python train.py --n_head=10 --norm="layernorm" --rope_fraction=1.0 --qk_norm=false --init_std_up=0.0235 --grad_clip=0.5 --decay_fraction=1.0 --decay_shape="linear" --dataset="wikipedia_en"
Each number is 128 + 32 x the weight over its row's rms, rounded and kept within 0 to 255. Layers, rows and columns count from 0. Numbers have three digits each. The size before them is the row's rms in percent of the matrix's.

# down: layer 3 MLP down (transposed), 1600x320, rms 0.0312, rows 1493-1592, columns 0-63
# up: layer 3 MLP up, 1600x320, rms 0.0763, rows 1494-1593, columns 0-63
down1493 098:077145109218096166143128072168147165141128139139095136082126208104126077152091101105147174091130159120132150131146190143098129158095130137134147167081114102158094090143121136087138109158136125
up1494 101:132133108117132124107103196088102167159076161182142119162120158165114156128158142129156091080089155100068108122053129131113188120141169164115130137129156098166196130139070135181121095166135190
down1494 097:153037089089170108096133113092152186103174088071136120137126140131170051180137162182190118142084162132124175185151106119079095111137147139142095146117105170173053093143121097120102121115071132
up1495 098:120143127094127080105164102126136096140109131157166090147153165143074105144121103115159079142107172147175099146135135069088106139080125129171068100168098131039106124133163117160128150180193150
down1495 098:119106128118108155139155159116110115145103141078063180137147124116119097194115097117107200080159203119146134093131122182149112116107097155131171134106083134174109139206094098119139146072106118
up1496 096:096123099114133107096130138120162104133201080138119141144120166072085151172183139157099112085179106076102168116174151139173113126091185118113112126136145079104095103153153171098126161139155105
down1496 100:134137153098136184075130170092103098204089088123128120085114124109099191104101079085167090168138149089102145105151099117111123135119082143193160108130144114098147135116122200118126155090109119
up1497 100:125121191117083059073154103114135128141175153114162131120063081164145182103087111110182099144129163134099136144094137157164119115112083147086080145142188151153185143160148153147146104134162163
down1497 102:174169103095141128171115149073136080157114179200106101202126103136119153130181118065149086121128091155159084076113118180065142160156155128197144125133160115116054107156147137119178095138129095
up1498 097:112118136120096094159126122099083254135146144129153107176143147164132156147159072105079117157116162124093083145151140078130108110133138130113105103082176147124159195111153069070171163141173112
down1498 095:161132064155188174145129120105132089158132090088160142085123064110184122150129162173162144135092147076142164144147091147078162124123162144059127105108086129094140105151118127071102137122105105
up1499 097:125107113117069125114106117139122095139126149050183170191172129094143095157181098101049132158147131103204157105132121130125156085165108165098148152163104113166114087156113172101145159090187143
down1499 099:078097100118160112076151128157139154118086119073121148150148135111116129098138124153108158124121149156133098142153146117094118152120132157123133136127148152128143122118126103129170155171098089
up1500 096:088125117090092150177153184115188136128150146106112117119146143085162108081165133118136116109155117107190162171117155184079203083067145114122143149089139097142163114157166141132123112111171165
down1500 098:166133141146201142208157143078089155107122090098140193160112097132087148121145158064145129130125143178149154093122112146159105194142124177130151158128129164159123120099089163075128126115108090
up1501 096:108136120069109116126124152151171148083159089117083133130167129104143088113127127094127140128153160146132184140226153125107090166083097077047145099122183100171155123127158142118179115190077112
down1501 091:093122074192186111152180111121147145106159177141122128113150129142144130136194138174152204140160162119110148098102170165086132132057146163130181107106142157130094167126074126156155134107159133
up1502 101:159150131122091198121083163097130188130113068075137148102129144152142108138150078135135164126149185122126165126120073184124192136132164154146159106099136177202162093104108141117187092144128127
down1502 103:136099132089161126156204113122145113147147148141117142107152100108073074077131127157133159114103061121109170113057168086163170079075183120106155127081139132120114145054159062149149107129122083
up1503 102:075112121159122098133149174103160092147125167106206128156128114108173108121116133093164147086114185121101122088129204145165164176127140150137161072095093153070145110132152095100106083132115108
down1503 101:174122175085132134143202112174157123104090141147095175136107170118137141105111109097140141124150067082171165117159135147140127140135086126133143103155164086134142199077194099124136112156072144
up1504 097:113137090157166137117150098111209150110124122056129141175152095148089170090120146103116090084125171136156115142152089133135142177121131198148087180137180045169119141126194118141154122143134122
down1504 099:159153104102117116094131101164060115108157151113114203098153097080173166132122085138160119103122110114124168207122169081150085087174149110131171146130114183097133143073143121111139136097087091
up1505 097:170113161123152074142118076082125095115102175137122153138097131085136129150140206157135097113109086132174140137120112106103156112070130149067174170133144103133084131104053109082124125102193137
down1505 103:158113150166120186127097135122156095144166086138121164121166107158056061100110133072150120133158111140121141110157086136142089101150169146135162108101108153116160158151156176098150108126132067
up1506 096:101129084109129137108090120164158084157131185107079134129152121104151126133143161119153130139098108094076094102117101110168121149151195111127114136116135156134117164112079155146111113199098108
down1506 094:140145144131073100120148048101169153131137116084182112139126070146112139179101162135122154123169132134048083109071152120116148140115093124130087119128131129110130146144090163146137118103103122
up1507 097:134100089129189117139147158139167155104152146132094102177161130129121109095098140085120116127153070161096183103094133112127117138118061186122137153042161132136118133121096110141130114120137112
down1507 099:126107129135105101153151162068138125070107128149123200105114112082131098101125111155051098121169129115191113188127108144116144135162169095096076130157083104131132162116124086171082093102141116
up1508 108:163107131124176129076131048127157176173123147037107106120146128135127082115151124139102144139120101140114127109165120142182121087154165174093091162155150108188106084135166182089171130086124067
down1508 105:073077156151126156126108185099125089140181141166092152138127130085164195161141100148088086050126154134143156150143109079142171170111114133110110130144083114137123172143126098153142082128121108
up1509 094:043182121137131087108130079134168106071094087104129144102155038104107139119083132101117129152134119149105127108052141140178101146059173100165128121097150071153118185102149090120175170114093109
down1509 084:166160145120155148182083137131120069149161109161127157128082164139166155139125135129110068166115186127178092100157090120152144140081136135078162157245074117150084161123105189139126083095136088
up1510 096:169173158087156151148144080121148144105115121052110117128122100145090159151164145154143111079140115130131059130139116147152107044108072138150095108094155139126058062102168112073138172131161134
down1510 102:144106133120187158133167128108134120189112129162114117120071098173106127177118133143126080126123088072144141085128110105116084093137086184143110160126076102058174125125181135129176085150137143
up1511 099:133094177159124089163153074145107135105136156165108134144133113127172064138123130152130120127115148123174147171101141140167083081138163184111121103092144082091153130154129180099113190130119196
down1511 108:131130105177120092138144131108087087136126119119116117132075149149137127195079060098157053144138093138129105166085152145117056137094148144085129128120076139074184155119110130134104092114088190
up1512 098:100148070120178112110107199083104135114085161159086098097104176155099124116150111036113169172107154149168133079091177151118160183111172126171176102132123135115143149176120118132153119149144169
down1512 095:165165150115105086117103161111102197136128093114165185119144138135150094145126153173223101089113108106094110163095113124132137126146133112190111145090122141112058079151110165134117070142098052
up1513 096:079117091106136141137141078130104103171165160077142190105171147192115122106109144153161151119151136170133122092197117163146129166077129102107098164129129141108088132166110049128136129120150107
down1513 099:146132084111098083140154200178138126168113177118169145062147060140076122106138158187124091167116118133159169135177084138121156179135205126106105142141139135092169103124167160174135092105084104
up1514 096:093136131072129167215107099159158114119160172132077055109188205140141115095137110143182166106081126122121136191155121147136164086177127189076117129111168077092135107132135128157089121130126186
down1514 098:134124042163132114118113173151108165113146158115184094099085130161133105165107154130068134089141166136145059093094160087125166184083139103122110181183051154112128184075121094171141118111097114
up1515 096:137140084133168172137136177108127108173156125132102125131110112094196048158116155074092147151157124105099115170097142125138132084123080168134133157129054183116066049109141098103094124085118170
down1515 098:135081145079183129077152098128118141066109146126144189100108114127082129080124144174117114120100145126063104106129094089173129132186158171123145148088158085144159145128112166143160157131121111
up1516 106:144113079114163123175104121142140093149137153105151096105147149136137136120141116156070116110103129104134068207138140131172112134085071204064097185091102117113109162084128175154138172174072060
down1516 101:102103164144145142120116105125112103161105112166127095082144131157074144121132098113183159153153126160114134184174132153160176145098174158101141120121052122096105083113181165102082110156117165
up1517 103:072153142116135105155136113089131141108127121055137154172145125117083127148118113108051121109142138114090132118138069138130114173168058157038136133143150090118086130173144166137143107097071177
down1517 100:165164076098123140089125082129083195163110146117151108148092089085097133167174103148109196211121092124144114136086084120147130117143091092118128113128115124120085166124069082108117146073139152
up1518 099:162164115116150133131150154065152091133116162139165141094179114125154146162065103163128124176102088125097123156137174116096148101096150113086111108089156122055068073131101172121175124189111107
down1518 095:130090166149111127093074102090130122144119123102109132126124101122111153106092154143107077085096079154190094069202082101122118098130123137166150082110137203061113169121103118123147125097089100
up1519 106:116152163114172123193093091097086148081099167160133102131098128137079058092126115149114059132128145195111101146108183071162178132066115218107133182112114108062196137137118153098127132137141135
down1519 106:080084192114130156152109082154093137145133115135095131141144067161075097175175126123090181067097097179086176119106131175152115186125142153140129110103138091078112141120126248098191077138125141
up1520 092:154124104066117119091142077159116128157124086096107137133095129192102124158112141111089109113096118101091188104138154113079102136142152105166121140146096130088133146066124103087156132135079134
down1520 096:119117188127127168123104110080109166133139107102074152126139106118115115115176150107186062136115192124151164172088171169137124096116154114134162065203131143186141119096105106142077158111086121
up1521 096:065120092111142129131114115155139147137170169196181132126168068095178124170118118127144123117186172137089176116095125152169100198058145125098164129131151182169164138117103142107111070116066077
down1521 098:084136133118129136175068163157131179105115115115105191159081157108130129107099080151159125196140160109168096078144063096110134101141111146175129088156194139111157155083160179075180157141138080
up1522 101:064134103102164097085168108200159101147164130114145168113079140206119074151100129113186104107123080131124167111100045162166113082079121135127078078202102111181177123133105161112159073183125188
down1522 101:144079134146108101167211176119093113110174169152079154058110113157086091092154103053126131113120131097117147125111151146052071118141151078162109101101120098111137161076106120136124188182152110
up1523 106:116146124122119105135190069125081107159117131132144095135170127132136073133112102143143125151098125138058120154034140135132092081144151154111148138197159153157064074136153125139114170124124111
down1523 107:146111081125129121102132093141140112185134125075133142159144147124073145100112120104141143089099129191105118141174168070116140134082116124128172121126141095185191116108119101105140176112173062
up1524 100:157108211080115117110130100109110145086114128174125125130155138041132103103125139188118211143107147088080116092081126115126088110090127092136136114147136108160101063095105076171147181092154138
down1524 096:133116102073087138086125121170112158160099159116122122132119117110109129168167092117084209137104126077171159123170109116087133159119173124147129173128120121158082148099090150083228085165107133
up1525 095:144105184145132110152086103092118148141163102194101121099113069112093100187082102119120081102171115146160094139165131119088131169155170157139120118129097090123155096118186124088165078110119179
down1525 092:095174162133149114161116146128138154143106130112099158149131158169124121147141103176132076136144135140118087143156066163181131145124095184129128156076166138130138170143140113147135120099109063
up1526 103:127140102047129144159123169138146160124162131111074123164177076075138165121158126146115085077085072119126136137121138147088151119172127184124158119141161109093116121155175103131075133108210121
down1526 095:112217160100116178130150149129159172103179126077116079128135141157127117115157126180122121131096128129179134157117186130112101164071105114151102116168102162141148196017127105142120140139161147
up1527 088:172143096070066141166142111101145111126148151154102121069150147084128148140059146147151177092143083102115157057186133120118148171088112142145137187139084097090114065101194125151103146128122160
down1527 089:104153100134153131109101167131103117158074140109128091166157127148147146088133137077115141148153150144146091116091096128149132127107093147140181140084160151104191119082097145093133162107167108
up1528 103:135118080113095125077095120135145134066136135088078101076162103130185122181150192108110140129099084129130143146063159135133133142101105128101147069178162141165112145112152166149123176094101136
down1528 102:126150097169126157143134088124115124145117106136154103143129112228157111132129073160162131143132116058058141064105075160093115114127107146170144119136127131153118109153104125146145222104043088
up1529 100:114128125146134118114225139137163125150125170137161200086125122069080107131143166176139117161096143141154102149087152127126168150110154081154042129126117137056125103142096116116106145141126108
down1529 099:152174161095182075157058171158165111138142104112155138077089121120194182135114172114095156115151174203131138138111148106140099132103090083150185156144075115153105107140141143130184137137173145
up1530 097:047099173082219076116104141094126088160166172186118157150142173149108174124155114123120117098133140072149153128095183154069121142125052125136157175116114147117121163154175145132129154182216095
down1530 093:149111180080109113111081136198109121123153126130104182080117143130184115122113110150156088191145136155144139095111074112134150195165134026130141056203158172135090120105124179166117118100160105
up1531 099:080110116123163082171129136109160126169082186178080121127113093140081130118101072099134092145068138109131164110095098131146128053116076067166168145089076117130090081114121112160087119105137130
down1531 095:054176088180140110118126135190145071079186104125160107045089136182148138115126111168115110159116126129172149135154150119143140132123133121110096136093147103165171083125124146131131173113076113
up1532 091:152074180118163113097125134136112156183126088152174108131131088072203153112087169084153144118187170105108127135128146106081169138159127120099095128121102115136073145075155124139152099104138175
down1532 090:083135119146070140117126142126113103129134075103107152189135065185164122119166122149144121121096087125145168117118152126136180156082112118106112153113143103086157091187119157142130127130115156
up1533 101:091094118142132118133166119129135138144124120155125144155099119135221137069118148133126155183115143116061174155135093115159150089129143133124136093154121185137146111126144148081136089084117126
down1533 106:083113169120112162146124067044167122117141105168080079123098155146135102101225153151131153109120078148120197194060110139186149124113219161125140186186162100150132138073115090175178141097145101
up1534 101:175107111117189107114141113046109110167162107080126118109117177169132071130120169113078129103085097097148146164139137140135103101139126164169123115109146147171092096085156131168082152169088153
down1534 100:101115137121130146131148126145104086113158127068065089155098130118153127096140120124119157128164063063133131121116102095104187147111157126158127133115096098146162137092093129103137158108060181
up1535 102:143123138071151174133146123149141133141125112100107140132148143114080151154143134073140142103103134146130148178162183121125176109144113118145084119071156134063089137080125099112126103089122146
down1535 095:151187144163126129162140139124130130137112126082094124172121115126136066097088104129153107140178090134084099109086087120103197115159141151108134114096134133147092108068185177134128171123113151
up1536 108:150198136120143119094203131161143166152119109016130165135126182186091082083165064130114157118112151096167099168121129084090133157142161144138150097081125102066147179106169135164080162113071114
down1536 109:104141104072153136157122172145145174138083165104184163129101089141078090138143146107091170137091176137113099097119147124144180109172139145188145118185142081134073169110196080106151099149167120
up1537 092:034167093065143119155142132166155069081092102161131109099167138095101127098160108148100128119150148147111136114084119123120161188137108096115114097120118146099096181111160134156186089160149168
down1537 089:216105124111160139131070110126139201162115134148115127122134201142130096171088188103212148125145161130181085128108158148135136118121074151106140107088164138108066139137130122111088151147169101
up1538 101:180165119101148137129193139121117070083185105147141166107132118075094138183145161095118170162150093099119149096132155096139207158095106158104149130081146106102115104160114100111087086136161088
down1538 105:095127166102149156127158118159123134148103121154134130151141106110111106100152152136131162172126166137098108125132070127114088074168129126156140117159167147095101159113190203097084114163108144
up1539 099:190178182138131091088120146132201173183121163143132111103126143112140150093073143152073109146191157145153123136114125154151085034148164099110161120115112124145119211137165085109169158127157154
down1539 101:107110146112104092081108138120125114121137127082189074092111112109107109143137126133108133094136143129087165123152157210090132156130163138108089113148148125183181082153127152161116132160076140
up1540 093:077136100131169168110171142156156130126108090094127141121119119155162159169172095187099107141122082117140085132141136148173101102085143139150067085113179065156153105101200121138150149122143143
down1540 081:157128183191166101127076133126116120142180127151138146104093145092121064174150131159102062133087124083173164164115136110152087134182115094116191144141090188114108135066089161142135134106148135
up1541 104:175139163172110086154122113115105129148195183200130136109130174108097190118079155165119103073120133145138082072147108081177146151093103131131089150109111101152108075093119124116128149117087142
down1541 100:100183120079136197143123126106147142147060048160152113196129101109149109068151123159140147114175100104127152156094111124082168119174196143115131193143126113111126166105112117154107184155141114
up1542 094:047094166154115127164189184114096096138115106181106138103169117120144117134138192180148086123162140152117134130095110144130081084165122146133153127134078069140161110116097194111160085162154111
down1542 098:144118118125143160097138083208096091124132142098150102141175094158096117076106158208134141103070171064113090095139124164111134140065212133124149196106093084171147107179061137110103110114109111
up1543 170:134120153108116136150112103134141187130156149135141088091111099128129105133173131102088140150131129143114154095161140155140046178175144134121103149173096090111159082074119187060170141119089167
down1543 135:111119160157143085156074162141148159098077114122098058102113150143138138136183128141088037166106098171135115096156158119141098124144173141143115139153099106140140113079120106102090113096156177
up1544 100:101109095109164140133102079125140180068122144114147115158145139102106202163105172140088164095175183146116106099160154141067128133158120114126069106073153100105180186113153130199092053156127093
down1544 105:167099087109117125075131123208138144150106150062124101115143120162123130164134166127114158112134115163165139124164124127079090141147116042155100169150144099158154103183134156092047174148078137
up1545 098:104153126118125104082127153111117122071129207083127124084111135132095126066111114152075146158106113129120092097166170164123166150102125117103173138120150127070125147089102161087131143150198171
down1545 093:093180094085149098107152174183150055211086152058139141095151077140136125130147163111129086114133115150112170137138171115087140088089089128128122127114125122130167180078110118090109166101097106
up1546 101:140089113167111122112099149118146146169145090095178146097150104210137085100131131117140114066172087136155120055172191137104155126142082161168092157179114122062149113177180157091131107117185121
down1546 102:087136131106141196119098142167090200156143181092094136163158183074139143132145162105143167123114129134109101091125134146145119088100146165173146101175168173129127151099109133109112124173120111
up1547 105:111115163087107097093076108169101122144147112130106102106128094187160143151126077123134156157160137133116133134122133148075114208080094077141143224092089125077155123144165097072160148126106152
down1547 106:133094128118209116095112067101206121158090099150078134112084180163032127143120153125112143102160155145143090162116141104162106198124168132109107160139068115169079144170088109128170112130178165
up1548 104:141110082143098138174156122156117119084127103120130126094191151170087134159081166146130174136137132110095087067169159159134169176137125088140107185114092067160146100081140150127139107143140166
down1548 107:107134173154064132128057190167097157109056094162114101162103120170136111097110151144104132090092152128096152136124206098200159121134114128128178064146156112113119131108158129128103137182150168
up1549 103:148130136127118099125140126152094081091109068134143103137096183162107076117082085123112167133078186191123089096200055136114089155072082125124128057128170134169121080118095113147148105136119163
down1549 106:156110073190127145096095179125124170152148149101141119079093110109064158116192122134131198127112184138125184171142124153061149168146178132141085169171122124136093096146089184114075155146111099
up1550 097:146103121100132110118138104128145145156129123058125144123106076062138166144123149137131130106120091139166167106107127122177160120120187113113149153111186124096107102156140103124118116196127174
down1550 096:160064088161065159161164161089174096105206126125117117144162063177130119100131119110122113107114157129138102099177089087094183104099155139148083196135180158124150139157106113129179144136086125
up1551 101:122128151099121084172149114138095202189111139120191157134167127060076135142164133120115092170138134129104096092107148095106124131132158117098163082147113087081155133093133200108117142100082122
down1551 105:156150134204136116132120159125084089198139072108117162142124205139122052160140095116143117140134140082111147073212064134142088117129077152106150144160140092144119128172118115079141083061067102
up1552 095:144123113127117140102138173115143127144125041117107186091162116157127049075112139109187128181099113146141154127113085122200147126145115120144090135166145175133117069120116131171130068202116138
down1552 096:119117121110121141101144123086124146109082144071140134121106145138103080144167081108098145101139078155136089121082149134065135157131133133064118184129124105164104169161138140163128131114093099
up1553 112:129169119170149155175136121115180124078162083105093139104114116119145136128103113167125120083061163124099132098112129138164143080117123131161169089124175081087098112103148098131129160152119096
down1553 129:183158119149175157156151109141146119184091114107145118103109190139099101116119142154139068082210160149108176079116049105144095105149103095165136145129146150138109136122109082088073141103190073
up1554 108:157117191143130080191156069181138105122098146104149169151120131118174130077178130171119157102133121178077076147183152102106126130132126117103105149109153130178106126074126167129068116154087136
down1554 107:154198116123124127089089164136105166135124175121179121160078110121122127134131069087085173130138176121096118148145219124121117171145137131144143099219084134124172104131106195089085094140127155
up1555 103:153089161095097066108123090198153133121121125126213172143150109121140131086119147162074105111099149174134143130113136148170157179185081090129131138115145153073135122117149097109126061137138144
down1555 106:144165112120193115151098077130131109114124095126146142108145123112145070127157042147105093074094111091127090135091110179099066185162140153199145098164167170112168150144113058123096141080194126
up1556 105:120093140085060116107110124111108126147140147144146108108153120214139147150093155090154143130095168102130101070104129042093210090117191141137154120124171120130143147135163144140129083114076158
down1556 101:183125128129071160125112112100089129151084147116128106106138154169161146121138110140118108109112102114136156151082207175130170097134114114175204107059140090151177105101158128175174132127145102
up1557 102:149135172132124101095117051124177159113126091169125123116114142143103121071127133156150072169103131157163094150148129151130111136088104138147064097154234106135092150143105139166144142172199166
down1557 094:090166074141123185129161100119074127103223084191108176074142055180147078182151151148110134176146128120118102106066150145104170083168105155084151101112112118077175135133178140066121067100154157
up1558 100:153148198160163127168100121086139125171124131109135111141116156061112137080124171111107149152124183117102169176175113099101122102139150157081065148127150142112128110141111124098152173113174115
down1558 101:157198148189068123147109125219136119154152100084116101167135137141119166169075138098090106161129121080151088134151128186171064148153122149110141120060123067124191137087126132170112103132094124
up1559 096:115144121120117130132127160171143109156138138116165075111185132094129095096132077117087126082147163154092190155190079114225127083125173108091152109124152100174139157121142101120096109191107115
down1559 094:096133109128116185174114093118154173176110162089122113124120113168150173165083107079136046130112159139189091114132139151109116112150154111105100147115164127134071158111096104107175087109108080
up1560 096:188164128104185127101125151172152132168121122114108149127123166129167162123126094090089187104129157134140161134095113107116122083161125156068148096112127119162161145119133102075076080122130172
down1560 099:080117139136089144098141124167130146136147107127138119207161137090150056178103149185172117139125142135060162156154125149181156130147113132136127142120108086160107130024133107142206154141140076
up1561 095:124136186119085098138149149093120140159095085085125138035129109149133134110140167101178142113083071154134129107140155094155121081087133142130094137096122123165168103114134143069187145134095050
down1561 103:109164167200167159086079167112169142113145140170138099136116146097094210125182156137143120113143159160063122099101082162111113136122085092102079128157155096077143158028086158142132091158149112
up1562 097:080120130140159105131136053143140140155121137151181191153118085123062121114172118134110132155156140149209116053164104057153083126126125090148135146113091194194138111159073159141050144178095162
down1562 100:122121122177118124159129122079143057176116096091062076109142141126134142148144106153165190140145184108114128143111144149122077130120121134099097091159121098158164140138134108147169085103083138
up1563 091:112148142139177187151110128073130121185087127076093156125151104162134123108134155125104167144111062153171040110100132168087083056140088106084139154114141134154136131113121131089113161121194117
down1563 091:122113120138103066115149141171067117087109119143125128126138160177152154178092072124130122128144101114128071117117095128115115158161104143163196077190120194114101111166151155156098056110077147
up1564 109:155136145078107067137071098110106177154055161130127132162073191191149110134105110053148123082104149171091129149141129098191153152114063089073190156129118058146124169120127046156135121120138087
down1564 105:098085178150113088154077137171144142184191160076093147122105153116140131137102174124125136035082093143149139121157153132138101127072113112163113120132106097133155099103063121147163096110127187
up1565 099:093170107147125134168089158113132100150148093169137152162130073141105116118163148134151107206045133076111145071130131171193126187062088159167095111111197090115141078134147107107085119157107124
down1565 100:101210145122156178109102178191120142120124131134096101131109149112159073170147116192142113108143136133118139085112159145126109096122137102147131102113143064107165143168142101161184104113171108
up1566 094:161139109120066160090067126073101166115108098122189144179169110093079076022159125152144143132121140155140117161114135145083072174148101168152142112107138146153128114115089155172109168210134144
down1566 092:190132183133163150165103101076148141192138129141102105104169124137160147158172159100114153155168143130174106115123144080129139072186093110145155151146120112077091058180129156151167147106133142
up1567 097:159176118107172085176093085089111118172179122070093136134191107167141103178094106171139181151126123113104139148173195115157140139154123149142114082154115123157080137102234130149145105101149137
down1567 090:111171117124138172071153145176145091126074164078132145078139101128179089128126121142186148141116158130101105129112193052095098111127108132101126119087170139106149160148133089151156090169129142
up1568 102:118141138063101121150115146146252121151122139143098141212093127105140124136140104109128131121129138137153094166105107224109120153158103068154143145114128114105161131119164166106114149112129176
down1568 104:105191093152091148100071096112133120170118134094133094082093154128109172150190145118105155114100156179088143191102169175125145151083151127081124169118106140133131109136133107051086121075111100
up1569 100:030107122098152077093154090162013162113138132049116110127131168123154185134113154178096133174122174075108113152124172147130157107142065131116097132147182127107140116167144137155117090174115134
down1569 095:119146092165123165137109124147075172128107170175155122115073143126028153090104184136135146110139067064112089110119104169086137116138087161124136107164210154153129149146116063144210090091171101
up1570 105:127131134119180123157080121089201100145151160156106118136127150104138127142139122128205164123120099118102092117140154163164125090208139134132177176168128137123160105106106143082111109101167139
down1570 102:129193110076102112107142083144152131160113122136199156138109106155148091171112118191156159158138104074077115116139141087110068149103136183118117176163155117177119136192115094094109100103165112
up1571 098:184144116155111109107138140132138107132168117076150141176093120119117137087129066150118080094101124139108168116100093180136151156145081134151099112175203062105120056121134155138146116169133120
down1571 093:147096183132115201165113125104141134134119170141144133144097126118116146151141158076105117085129148114087080103118108118205080120121152091115156146131176186143065128152138136125136086057133190
up1572 092:110039093134152080050158128129114144196094165090182061108194082087135117118094140168126123168134112122161132140128080172201184153127104069106106088129118113144172118149145103075131158167148136
down1572 089:135119133194097172171144140159124125133125120067132121147116095135102032066154093080191085159171200111123103117078155091189122139148123158141095171155170163093082109114142191050159099137125169
up1573 082:076082150113099180149089094173154140146098150148128147161140164140142137187118109148139146172157127178113155133060097109110119128075123098128092138117110036152149156127149121192112098151102097
down1573 087:156108127068118151065194116136146116115097080076099122128117096134130127132118110109170159153129151132181125178167170152131127119190101178156137131144160114112147125143098089121119104158089114
up1574 104:139114127088175080094182095100145095113131142113146160171130123099151130083142092070116129119170142091161148174162149105101120142131134140128134082121189054147143127118150122125214113170104141
down1574 103:114107130109124138131169096166159154148185103180145086086111161132139139146182173093142084118139119205142066115134153168109145151146154137176124099193085103097153149128073148124174103140123075
up1575 101:141149208120114135109184095151101109143159100061136166165183082120125147185186207113156154142085110095136116090135126127072149098094152116100127181141118133103105128128119172109079119133153109
down1575 105:113162165138127156087170131174105116103198155113161095132117175108121110125167176128145073152132184163172132124107155169102144169153100051195133122133174175083126121114078092091097143066097159
up1576 100:128145135165121150109158104177157110078148129085103150225144123166071113096163127167119163133153119180145110112155118122107105078177127103146084111164108182087112177120078147150164141108155132
down1576 105:129185133130191065135099129147129186074149163157071146112117117124160093172119131128143133126099109067119174186103107146155145124119159139137171144120143135157158126179100200167095115125146172
up1577 100:141146090124137122132131163157079160122146139141133136121142135084133101134142124086096113130127124152124080096150118145167156111132138124125112135077126126165173095117078145214107086063100130
down1577 097:134089129155093144154087089085143156142095087156152167174131118103139125109138119192118083106096155153120149119133157134119100186131107111131118094085103169155102108124114114059131130158163129
up1578 094:130105114152140064145176143150192104112162140135151132140138100097083134097151151157168145067106109070121127129083097041118104134117128155145144112116129141157085156129143102109161125156135137
down1578 092:080130128160181126224125117162131112150124097106152178124150196137170150134043141113064081170127086097087158137115166106090099152135104170123122125192100157125122137144089189192153128129133134
up1579 102:160162142106115096122094151102130087185122148115114121152137159084115125096154158125073147126098095174131054116141099118163031157139118105183127113052142168131169099085151143053145094116074144
down1579 103:154172087137073068145064081138140100142149061168133152120133155088112141114082070095138160076125103125180094085163161132170115088163102184116134182118115135136122123135192145134163142192111134
up1580 097:155152150155136138117143103079150151133113135071151166103127129141036111176075138137119119153072163145084126145110067131156131094167202191157210214147119120161072073118166126082110118073153111
down1580 102:112152129213113150108086137136146081171073150111148089116105053166092129113138206098139104101074094170126101099100126127129134139141164138119054172116142089144070145093128098165055102091126125
up1581 108:145144149176168088074160162086105159146110077142139175077127188167138114191120091157150144142087155132140128105175116172126092144109156068095162128089119090152146114111111187180138094106097159
down1581 115:141116140140092078155127176104209061103133197081106114139138208145099126108141134152082172078158100163124133175094094155174090128093146119148121110105125149128049178076160138130139121131103084
up1582 106:143121108143207130168121177156185133200117134130116154143126145126108186119122136148107140138083126131160096106110061153130128117139110107081061165071158139093187132097135126108165118131085153
down1582 105:175093102105104160150161134076089138154059119099114150128037109137156058172150103065136134149030157121135117157114174129157120160142126137152134072099149136121140162111098171115140148154119161
up1583 099:135103144135120148125147131132139103131215118126065117161106156130124120072146102088088114119110147120083145119089131166117108131084104143122130136089154112108099105059162101165121147148179186
down1583 102:106112178080131110134116132128147145099155117170085130157190109114172129101132149102091149117121091150151115150076101094102099144111123140119101165141216133105122096166136117160241113130088163
up1584 101:166154085130182157133169181147117082103167103149151136080188080118043105112128118141137120176139126153150134122198130159096162157163186090142120158102180141149094118124124086143155086152139050
down1584 095:166117178078142134106115199130113174096138199132167178121107138056104152163096113127118127160092144116138116118093118177174119168094100115153160145146164118096148197143102117071109126140123186
up1585 095:121134168105138136056099155118156145135179116118093121086101136083069117123148146138146108175128184083097140111138147102102157103084148096190108159132124152178156077173135175140161113131132179
down1585 098:121096163058146091171084147102135148157137105142151113125076109164188080145135070078115191131160153173120146138107134099166139110164099137062188102131129139137129112133146118150124175166081144
up1586 100:163137095171128130131134105084157073102108140095193146122145125126088099116160148155177115128138128117162169159128120124175185081166118170153083113128107132120102107137191180088147125083097113
down1586 100:156141187169100106114109127108107107104073120115136094168129115130110091116106109104159106117125172130131112105227185122186094079132138136203170121124069061154113092131176190136118141176148139
up1587 099:084136098112150165114145189134099139162168144162144166146138160079162191150128189065102108104113127136100111125099148196109113212126114144073087096144139138136121142117125156133107124212165109
down1587 103:090108118137157147115186170101081141109041100141129103175103106072066125141112132107144116109090158154180146155160127087173160133095101135146148125162151125222137093132094111125125105098173129
up1588 094:133119150075094134158112122160159160116156126140096098173106170117176095093113170153113077123076074110116203127189154101068108166120105151152113110139152119137156156109079078121109142154109099
down1588 091:125149109108149132123148093168135152074121087116064183181185080155115151109099169176163099083142119154108119096087062133172084153090110140184105199127158081098125125179134163145141080128104103
up1589 097:151102145126136094083073119199133117051159129121162104104111167113163144160102132151121185118093125100130130121089128135150097098162176170098069126143101166163093176104109202164170158129140110
down1589 099:119145091128130071073110123141178201134095122112066161108133112133085088111092132100105130125107127167160170080088139116133173125155159120117175144097086144150140105114137141177135121117113108
up1590 101:105115177137113088143142080120107119152208156157084150171091132088098060126125191107118137141154152143072125114127065178118115133149138206081169106064107100114145120108115119133178113055161208
down1590 103:087147115179064112083136117115120130133149130141079104180091141123136129080138135154162143147148148151111115133147105095117123115050142197099137087136126080143160115109124156118074171100149126
up1591 098:146108167139147134102135147117144128141137118182137138087139099181154104116161127060131101071075168127101152183098121126115177109197124140135143083122159128033155076103113146127188094142125151
down1591 099:110074099147143162108121104087120163170127158104103120176110079171073093142197089081079090122153144130139099100208131071116121115188077114179107160100143114121171123115125116150184113134101128
up1592 102:144074165071123108131108137142190162115089149103108160129068108129076153160148170159162073083148170150079099075102130178134104140111133109140124112132152161130151144188125098056141189156117102
down1592 102:099181111147067080092124138169155145096136141135086123116092113101117117130129141156149102147147114161158173085106110184088137091099143119141130135133079132105131112140176149154154135109154119
up1593 096:084139110137102127078117129124166133130102157136176140093087145054089182169126108076134145156075130085163084124133138133140089169095101159097130102121160083043048097114139142134170107116154101